{
  "rope_fraction": 0.75,
  "attn_scale": 0.216,
  "init_std_qkv": 0.0207,
  "init_std_up": 0.0207,
  "decay_shape": "pow",
  "batch_tokens": 131072
}
Each number is 50 + 15 x the weight over its row's rms, rounded and kept within 0 to 99. Layers, rows and columns count from 0. The size before them is the row's rms in percent of the matrix's.

# layer 3 attention output (transposed), 768x768, rms 0.0466, rows 541-547,605-610,668-674,732-738, columns 288-383
121:55 63 52 51 66 12 53 39 69 49 44 37 45 40 33 52 46 46 53 41 37 60 29 30 46 46 43 36 52 34 69 24 49 68 47 26 56 61 25 61 52 24 32 46 32 57 60 46 44 82 43 56 58 51 29 42 49 42 53 52 39 73 60 52 58 48 60 56 48 00 75 76 29 29 43 56 36 55 59 54 59 69 36 69 53 59 61 76 29 55 49 50 53 71 48 70
117:54 54 32 52 24 46 52 56 49 37 27 44 32 19 54 42 36 64 53 55 55 76 40 72 38 41 48 44 45 62 34 61 42 50 76 39 71 68 55 36 66 72 53 25 50 25 79 54 73 36 62 56 41 54 50 50 69 59 43 30 31 50 26 34 44 42 73 50 42 21 27 34 62 55 62 43 56 21 22 86 71 66 40 56 55 37 45 47 40 56 44 02 56 57 37 69
123:38 57 46 38 84 41 60 37 72 42 55 36 62 73 62 67 34 44 66 63 41 58 69 50 58 52 77 49 72 32 28 15 68 52 42 57 28 52 59 70 31 55 55 70 53 45 68 50 49 50 46 43 56 57 45 51 41 17 82 40 71 53 55 55 53 54 61 41 54 45 59 36 63 38 28 52 29 61 59 67 42 60 53 45 46 55 39 50 48 58 44 59 56 25 69 47
105:30 49 53 63 48 16 82 61 70 61 56 52 49 34 33 86 53 61 46 40 14 30 52 54 64 70 49 47 41 29 61 47 38 72 52 44 40 41 54 44 47 57 36 67 38 52 44 29 26 55 26 75 59 75 48 66 43 35 83 49 69 24 59 59 46 57 57 29 39 31 43 56 29 54 31 49 59 40 48 43 43 35 53 39 35 44 39 34 52 52 48 73 42 48 52 37
102:40 40 59 46 48 58 39 63 00 22 20 54 55 26 51 39 48 56 50 54 57 40 63 54 32 35 56 39 52 72 57 56 28 44 76 74 51 58 55 45 34 76 41 75 53 42 35 19 46 57 28 47 37 51 57 59 48 78 48 43 32 36 76 34 56 73 51 56 43 88 28 37 54 65 42 42 59 52 60 41 43 44 49 41 34 50 49 39 65 79 57 54 37 61 65 58
100:67 52 61 31 67 77 32 27 55 54 52 50 48 80 74 60 61 50 18 36 52 38 79 20 37 40 48 33 51 59 35 45 49 27 39 64 69 49 44 45 46 48 65 36 50 58 41 46 51 27 63 25 54 45 52 95 66 48 30 57 38 64 68 49 58 46 66 48 56 80 52 26 59 59 35 60 48 66 49 51 32 56 45 59 55 43 74 75 45 43 54 44 71 25 40 39
107:55 40 65 63 35 51 75 51 85 56 56 45 83 56 47 60 44 47 60 51 63 14 57 46 70 47 43 69 49 11 43 56 76 44 46 49 35 10 53 35 33 41 45 58 51 52 42 50 51 79 60 66 21 51 57 29 27 44 67 62 76 51 41 59 47 60 24 68 53 78 71 37 58 56 57 52 48 79 62 32 34 36 62 54 45 51 17 24 58 72 51 37 50 36 77 43
094:68 51 63 63 41 37 61 49 73 56 77 34 62 46 34 58 77 62 54 40 37 66 61 59 60 38 25 49 45 71 62 35 49 53 36 52 47 59 60 52 54 34 42 85 18 48 70 65 48 71 51 64 58 71 49 80 26 58 45 60 45 41 38 62 64 49 62 36 58 55 86 34 57 40 39 44 32 63 66 51 54 44 34 55 60 41 70 74 44 53 38 58 48 60 53 58
086:34 53 50 50 46 62 47 37 42 33 06 48 43 30 70 45 52 42 66 47 65 38 59 56 50 48 56 32 52 34 36 71 12 66 80 45 76 53 45 58 60 46 55 60 47 31 53 58 75 43 66 54 23 45 54 60 67 47 53 30 39 25 50 57 49 43 54 54 44 20 41 30 56 77 60 59 13 46 49 74 31 51 69 72 46 62 30 41 24 50 63 38 52 38 44 62
101:66 41 72 31 67 71 41 62 38 37 53 46 69 76 49 44 36 59 41 58 34 63 63 45 42 52 54 52 25 53 39 57 56 45 31 72 26 70 67 51 52 67 22 40 80 55 43 30 42 20 52 54 92 63 63 60 45 37 42 49 68 48 59 45 48 50 46 00 40 78 43 52 49 60 62 69 54 52 32 59 78 46 38 64 40 57 65 51 79 50 72 42 67 53 48 40
108:47 40 64 72 76 10 45 52 84 65 67 61 41 55 45 87 68 74 27 42 32 56 91 58 52 79 59 25 30 50 49 49 47 58 39 49 56 48 55 62 43 41 32 75 35 53 54 37 30 62 49 39 63 56 69 57 50 74 80 55 62 42 59 39 42 53 64 61 32 17 30 72 27 64 40 64 60 59 38 66 42 52 38 53 61 48 80 55 43 36 63 65 40 60 53 58
107:38 50 34 54 64 50 54 56 59 44 72 64 28 32 43 55 54 49 39 62 58 29 29 46 44 32 79 43 76 63 52 53 65 39 67 46 77 55 56 24 50 42 72 36 57 48 39 46 29 66 29 44 46 24 49 44 37 58 66 41 15 75 57 66 53 52 81 47 55 44 28 73 46 50 36 48 84 42 60 40 29 50 36 36 77 61 51 58 33 42 56 58 33 56 68 54
103:64 53 59 43 48 35 78 62 63 52 99 48 40 80 62 49 47 54 26 51 39 49 41 56 52 53 64 42 68 61 50 51 74 50 41 54 55 71 59 46 54 35 56 19 70 50 70 38 53 53 68 48 78 50 47 65 31 49 48 66 71 95 55 38 66 41 88 47 67 59 29 79 45 39 43 48 95 60 21 46 51 77 31 57 67 67 67 59 51 58 38 34 39 45 55 34
114:57 63 52 49 19 50 50 35 53 58 66 45 37 46 07 81 61 34 51 56 59 68 59 58 45 50 58 53 26 36 62 65 71 47 59 25 54 49 19 50 36 69 63 57 27 41 35 00 16 46 54 49 54 66 75 50 39 35 54 55 41 39 63 37 36 73 51 52 32 20 40 56 40 45 45 70 70 60 66 51 40 48 56 54 46 29 26 48 51 76 55 78 59 49 41 65
108:43 37 56 68 60 39 54 79 67 65 54 40 46 47 89 45 73 83 69 41 39 38 44 57 46 26 42 64 30 24 65 30 36 53 18 46 44 71 50 69 46 49 30 70 54 42 47 49 55 62 43 66 60 44 40 21 44 46 49 47 52 37 71 75 81 39 25 72 54 49 65 69 49 70 14 34 56 45 45 55 36 26 52 43 48 38 55 64 55 46 31 42 58 47 31 81
113:78 54 37 27 53 71 65 25 29 64 44 45 64 51 50 46 37 54 35 55 49 48 47 50 71 64 44 48 57 78 45 48 61 30 73 51 92 46 54 77 65 67 72 32 61 38 76 59 71 45 38 48 68 57 27 57 68 16 59 32 59 61 26 45 35 49 66 56 54 40 38 47 41 49 60 58 65 52 32 57 64 76 43 70 51 46 48 60 20 49 30 30 65 62 64 62
111:49 57 44 33 54 41 51 50 32 43 52 46 57 67 51 39 49 40 46 57 70 31 39 45 52 39 45 60 60 63 46 42 63 64 35 50 30 59 64 71 60 67 41 20 77 38 28 40 52 49 45 73 56 83 49 71 40 40 51 38 43 76 67 35 42 61 42 50 30 56 41 60 41 36 38 50 39 56 50 50 59 38 42 33 37 46 54 29 57 37 57 38 12 59 46 58
106:45 22 58 64 18 43 80 55 66 34 40 56 40 50 45 77 45 40 74 86 55 58 38 57 41 74 66 48 41 18 58 72 51 47 53 38 39 67 27 39 48 58 64 43 46 49 23 06 16 49 23 67 55 43 48 53 27 33 56 46 52 30 37 40 63 55 49 55 27 37 50 24 59 48 38 80 63 49 51 71 48 40 63 65 60 33 31 73 71 76 49 85 30 47 39 35
118:25 62 39 45 45 70 49 26 45 30 42 45 57 58 45 66 39 36 42 70 71 40 50 69 33 27 73 32 62 70 17 56 51 29 64 75 32 47 76 34 41 66 62 56 49 41 52 38 45 45 43 37 33 57 36 73 55 67 56 57 48 51 56 38 56 65 72 49 37 50 41 38 67 40 76 28 20 67 54 59 47 65 49 32 33 54 50 35 38 61 63 33 40 37 65 49
096:55 44 49 37 82 43 40 27 82 32 76 47 51 52 55 42 65 63 32 51 26 50 70 27 61 47 23 39 33 77 46 50 35 49 78 18 75 44 38 50 57 58 52 30 44 53 67 47 49 42 77 43 11 42 40 75 50 51 60 47 44 54 51 43 44 25 93 51 56 68 77 56 48 68 38 49 59 49 40 42 58 62 43 42 48 47 67 40 51 45 64 22 74 65 34 51
108:58 37 40 76 66 69 56 61 57 68 44 40 52 55 29 73 70 66 41 81 41 54 46 52 39 50 44 48 36 64 72 30 39 57 47 58 50 59 68 31 43 76 54 47 40 49 63 13 67 32 87 52 50 39 62 46 61 19 34 87 34 43 40 42 14 52 60 54 56 06 54 40 70 59 63 49 63 46 69 29 61 48 44 50 38 24 30 53 22 74 55 61 45 37 53 52
100:61 81 60 31 34 47 57 50 73 62 60 47 57 56 34 54 37 50 55 33 71 39 18 50 70 64 27 50 36 66 94 45 74 68 29 59 45 52 42 58 49 50 65 56 17 56 69 53 74 58 29 63 36 45 42 50 28 46 39 46 27 64 39 44 99 31 76 80 53 63 66 36 48 35 48 39 69 51 61 43 58 44 34 67 56 48 63 79 64 49 39 54 57 29 44 49
112:55 44 48 54 41 34 53 43 30 47 35 69 41 32 34 49 52 69 29 68 39 40 46 33 45 45 59 47 32 46 43 61 44 52 79 55 59 73 57 68 42 54 46 25 75 32 69 30 55 58 55 61 59 66 47 66 58 54 74 53 62 62 60 57 49 57 50 22 22 18 24 65 34 62 52 54 32 56 30 89 53 42 52 68 33 51 32 53 19 44 58 27 68 80 54 35
101:53 63 59 54 41 57 44 55 52 47 58 31 71 80 47 27 21 16 46 36 69 55 68 55 61 47 48 35 68 63 51 58 40 40 40 56 29 44 67 75 61 61 34 45 61 63 35 62 16 34 61 49 68 38 61 60 57 52 35 17 40 50 69 35 63 51 57 61 45 87 60 34 61 44 47 38 52 33 50 52 70 79 74 25 65 55 50 60 79 60 69 54 42 48 64 69
103:48 33 56 66 70 39 79 50 72 64 32 51 52 44 38 67 78 62 36 53 37 20 52 62 47 65 55 36 30 58 56 57 52 44 28 62 37 62 40 27 40 70 09 35 32 59 49 30 37 80 51 62 66 52 53 54 67 58 39 86 13 50 34 43 32 45 74 44 74 23 29 62 49 62 40 49 53 26 61 67 59 39 63 59 49 44 42 64 19 52 51 74 26 60 37 59
103:43 51 24 55 67 59 63 37 35 36 45 53 38 37 58 47 48 56 47 50 61 30 59 74 42 38 54 40 87 61 29 28 46 33 53 73 44 51 81 47 47 57 39 58 53 57 60 42 26 58 43 53 45 26 39 51 55 56 45 51 20 38 50 43 50 45 66 34 67 57 18 16 73 57 46 28 42 54 59 60 33 65 53 47 53 56 57 22 15 63 51 26 47 53 54 60
092:70 69 62 49 58 78 57 75 78 59 65 53 56 66 67 45 60 63 45 51 48 57 46 08 69 91 47 46 31 63 36 53 64 56 60 44 67 53 44 64 60 39 82 59 36 51 68 57 61 38 50 79 51 35 31 64 36 44 35 41 69 58 36 61 60 60 79 36 59 82 71 51 82 57 57 62 69 71 17 28 38 51 52 67 40 54 74 72 73 45 55 40 59 55 84 32
# layer 3 attention value, 192x768, rms 0.0525, rows 157-163, columns 288-383
102:73 34 42 40 56 58 46 10 48 23 57 85 52 31 48 72 49 30 62 72 23 58 70 52 47 56 49 39 36 60 22 59 51 30 79 53 58 44 44 72 50 55 53 51 73 68 45 39 41 55 74 53 33 76 57 58 57 46 46 72 57 61 23 51 39 88 67 58 40 53 57 27 35 50 55 59 75 53 49 44 52 33 58 38 66 43 66 40 43 55 58 51 45 68 57 48
102:41 70 43 43 67 47 41 46 50 55 67 54 32 35 46 31 37 57 42 39 49 32 48 50 50 52 43 43 67 26 52 46 41 85 30 25 49 54 34 46 38 41 60 56 47 40 40 29 33 39 35 43 30 76 65 63 37 60 65 45 41 56 56 39 61 24 48 35 76 40 53 66 50 51 42 39 54 27 53 58 61 27 59 42 52 53 54 38 82 71 78 45 37 12 13 42
105:48 39 74 59 57 57 52 62 64 53 49 30 33 28 51 72 54 48 64 41 48 89 55 39 53 36 40 37 75 47 47 48 48 27 50 57 37 44 66 54 70 27 45 55 35 46 51 54 51 24 52 28 54 34 45 57 56 48 69 57 49 30 35 61 42 37 46 57 89 59 76 57 58 46 66 60 33 59 60 53 48 85 30 62 58 66 44 47 08 51 48 54 69 57 59 54
094:53 58 47 36 89 48 51 25 39 43 69 37 37 50 65 58 65 63 52 25 55 62 55 49 43 36 70 72 45 55 37 50 63 36 65 38 64 47 59 64 36 28 67 49 54 31 70 50 64 46 86 50 58 46 29 40 87 52 53 45 49 49 78 56 38 51 32 61 76 39 42 52 20 45 65 37 42 51 59 55 56 35 76 55 50 60 54 40 28 30 46 27 60 42 54 67
105:63 46 43 41 43 54 52 72 49 51 60 49 29 67 32 41 52 37 58 43 42 41 69 37 57 66 36 76 35 14 67 54 40 91 49 54 23 58 19 53 38 42 39 10 45 73 36 59 73 62 38 48 14 43 57 40 53 35 54 50 45 42 45 43 32 28 57 66 42 62 60 76 41 59 69 36 34 72 57 47 59 47 66 78 62 73 38 52 72 59 51 54 54 36 53 55
093:21 40 56 51 28 37 66 67 48 69 45 43 43 41 57 38 45 31 49 27 58 62 41 50 51 58 61 38 74 43 39 30 43 60 44 71 53 59 50 65 52 46 08 53 51 72 09 51 38 74 23 23 70 63 53 18 78 59 29 39 61 54 66 56 57 48 56 58 55 52 35 61 43 52 44 32 54 31 58 50 52 70 40 69 66 47 39 47 67 38 57 51 59 49 55 66
097:63 77 42 47 58 58 51 23 41 53 58 64 38 48 58 58 51 65 49 56 60 55 55 56 59 15 49 48 34 66 51 74 31 41 48 71 55 47 95 43 63 61 39 48 68 02 65 74 49 29 51 72 63 57 18 71 61 45 37 55 61 55 46 54 59 37 40 61 38 59 28 56 29 38 33 48 34 70 27 58 51 53 44 37 33 29 54 71 59 30 56 66 38 46 49 56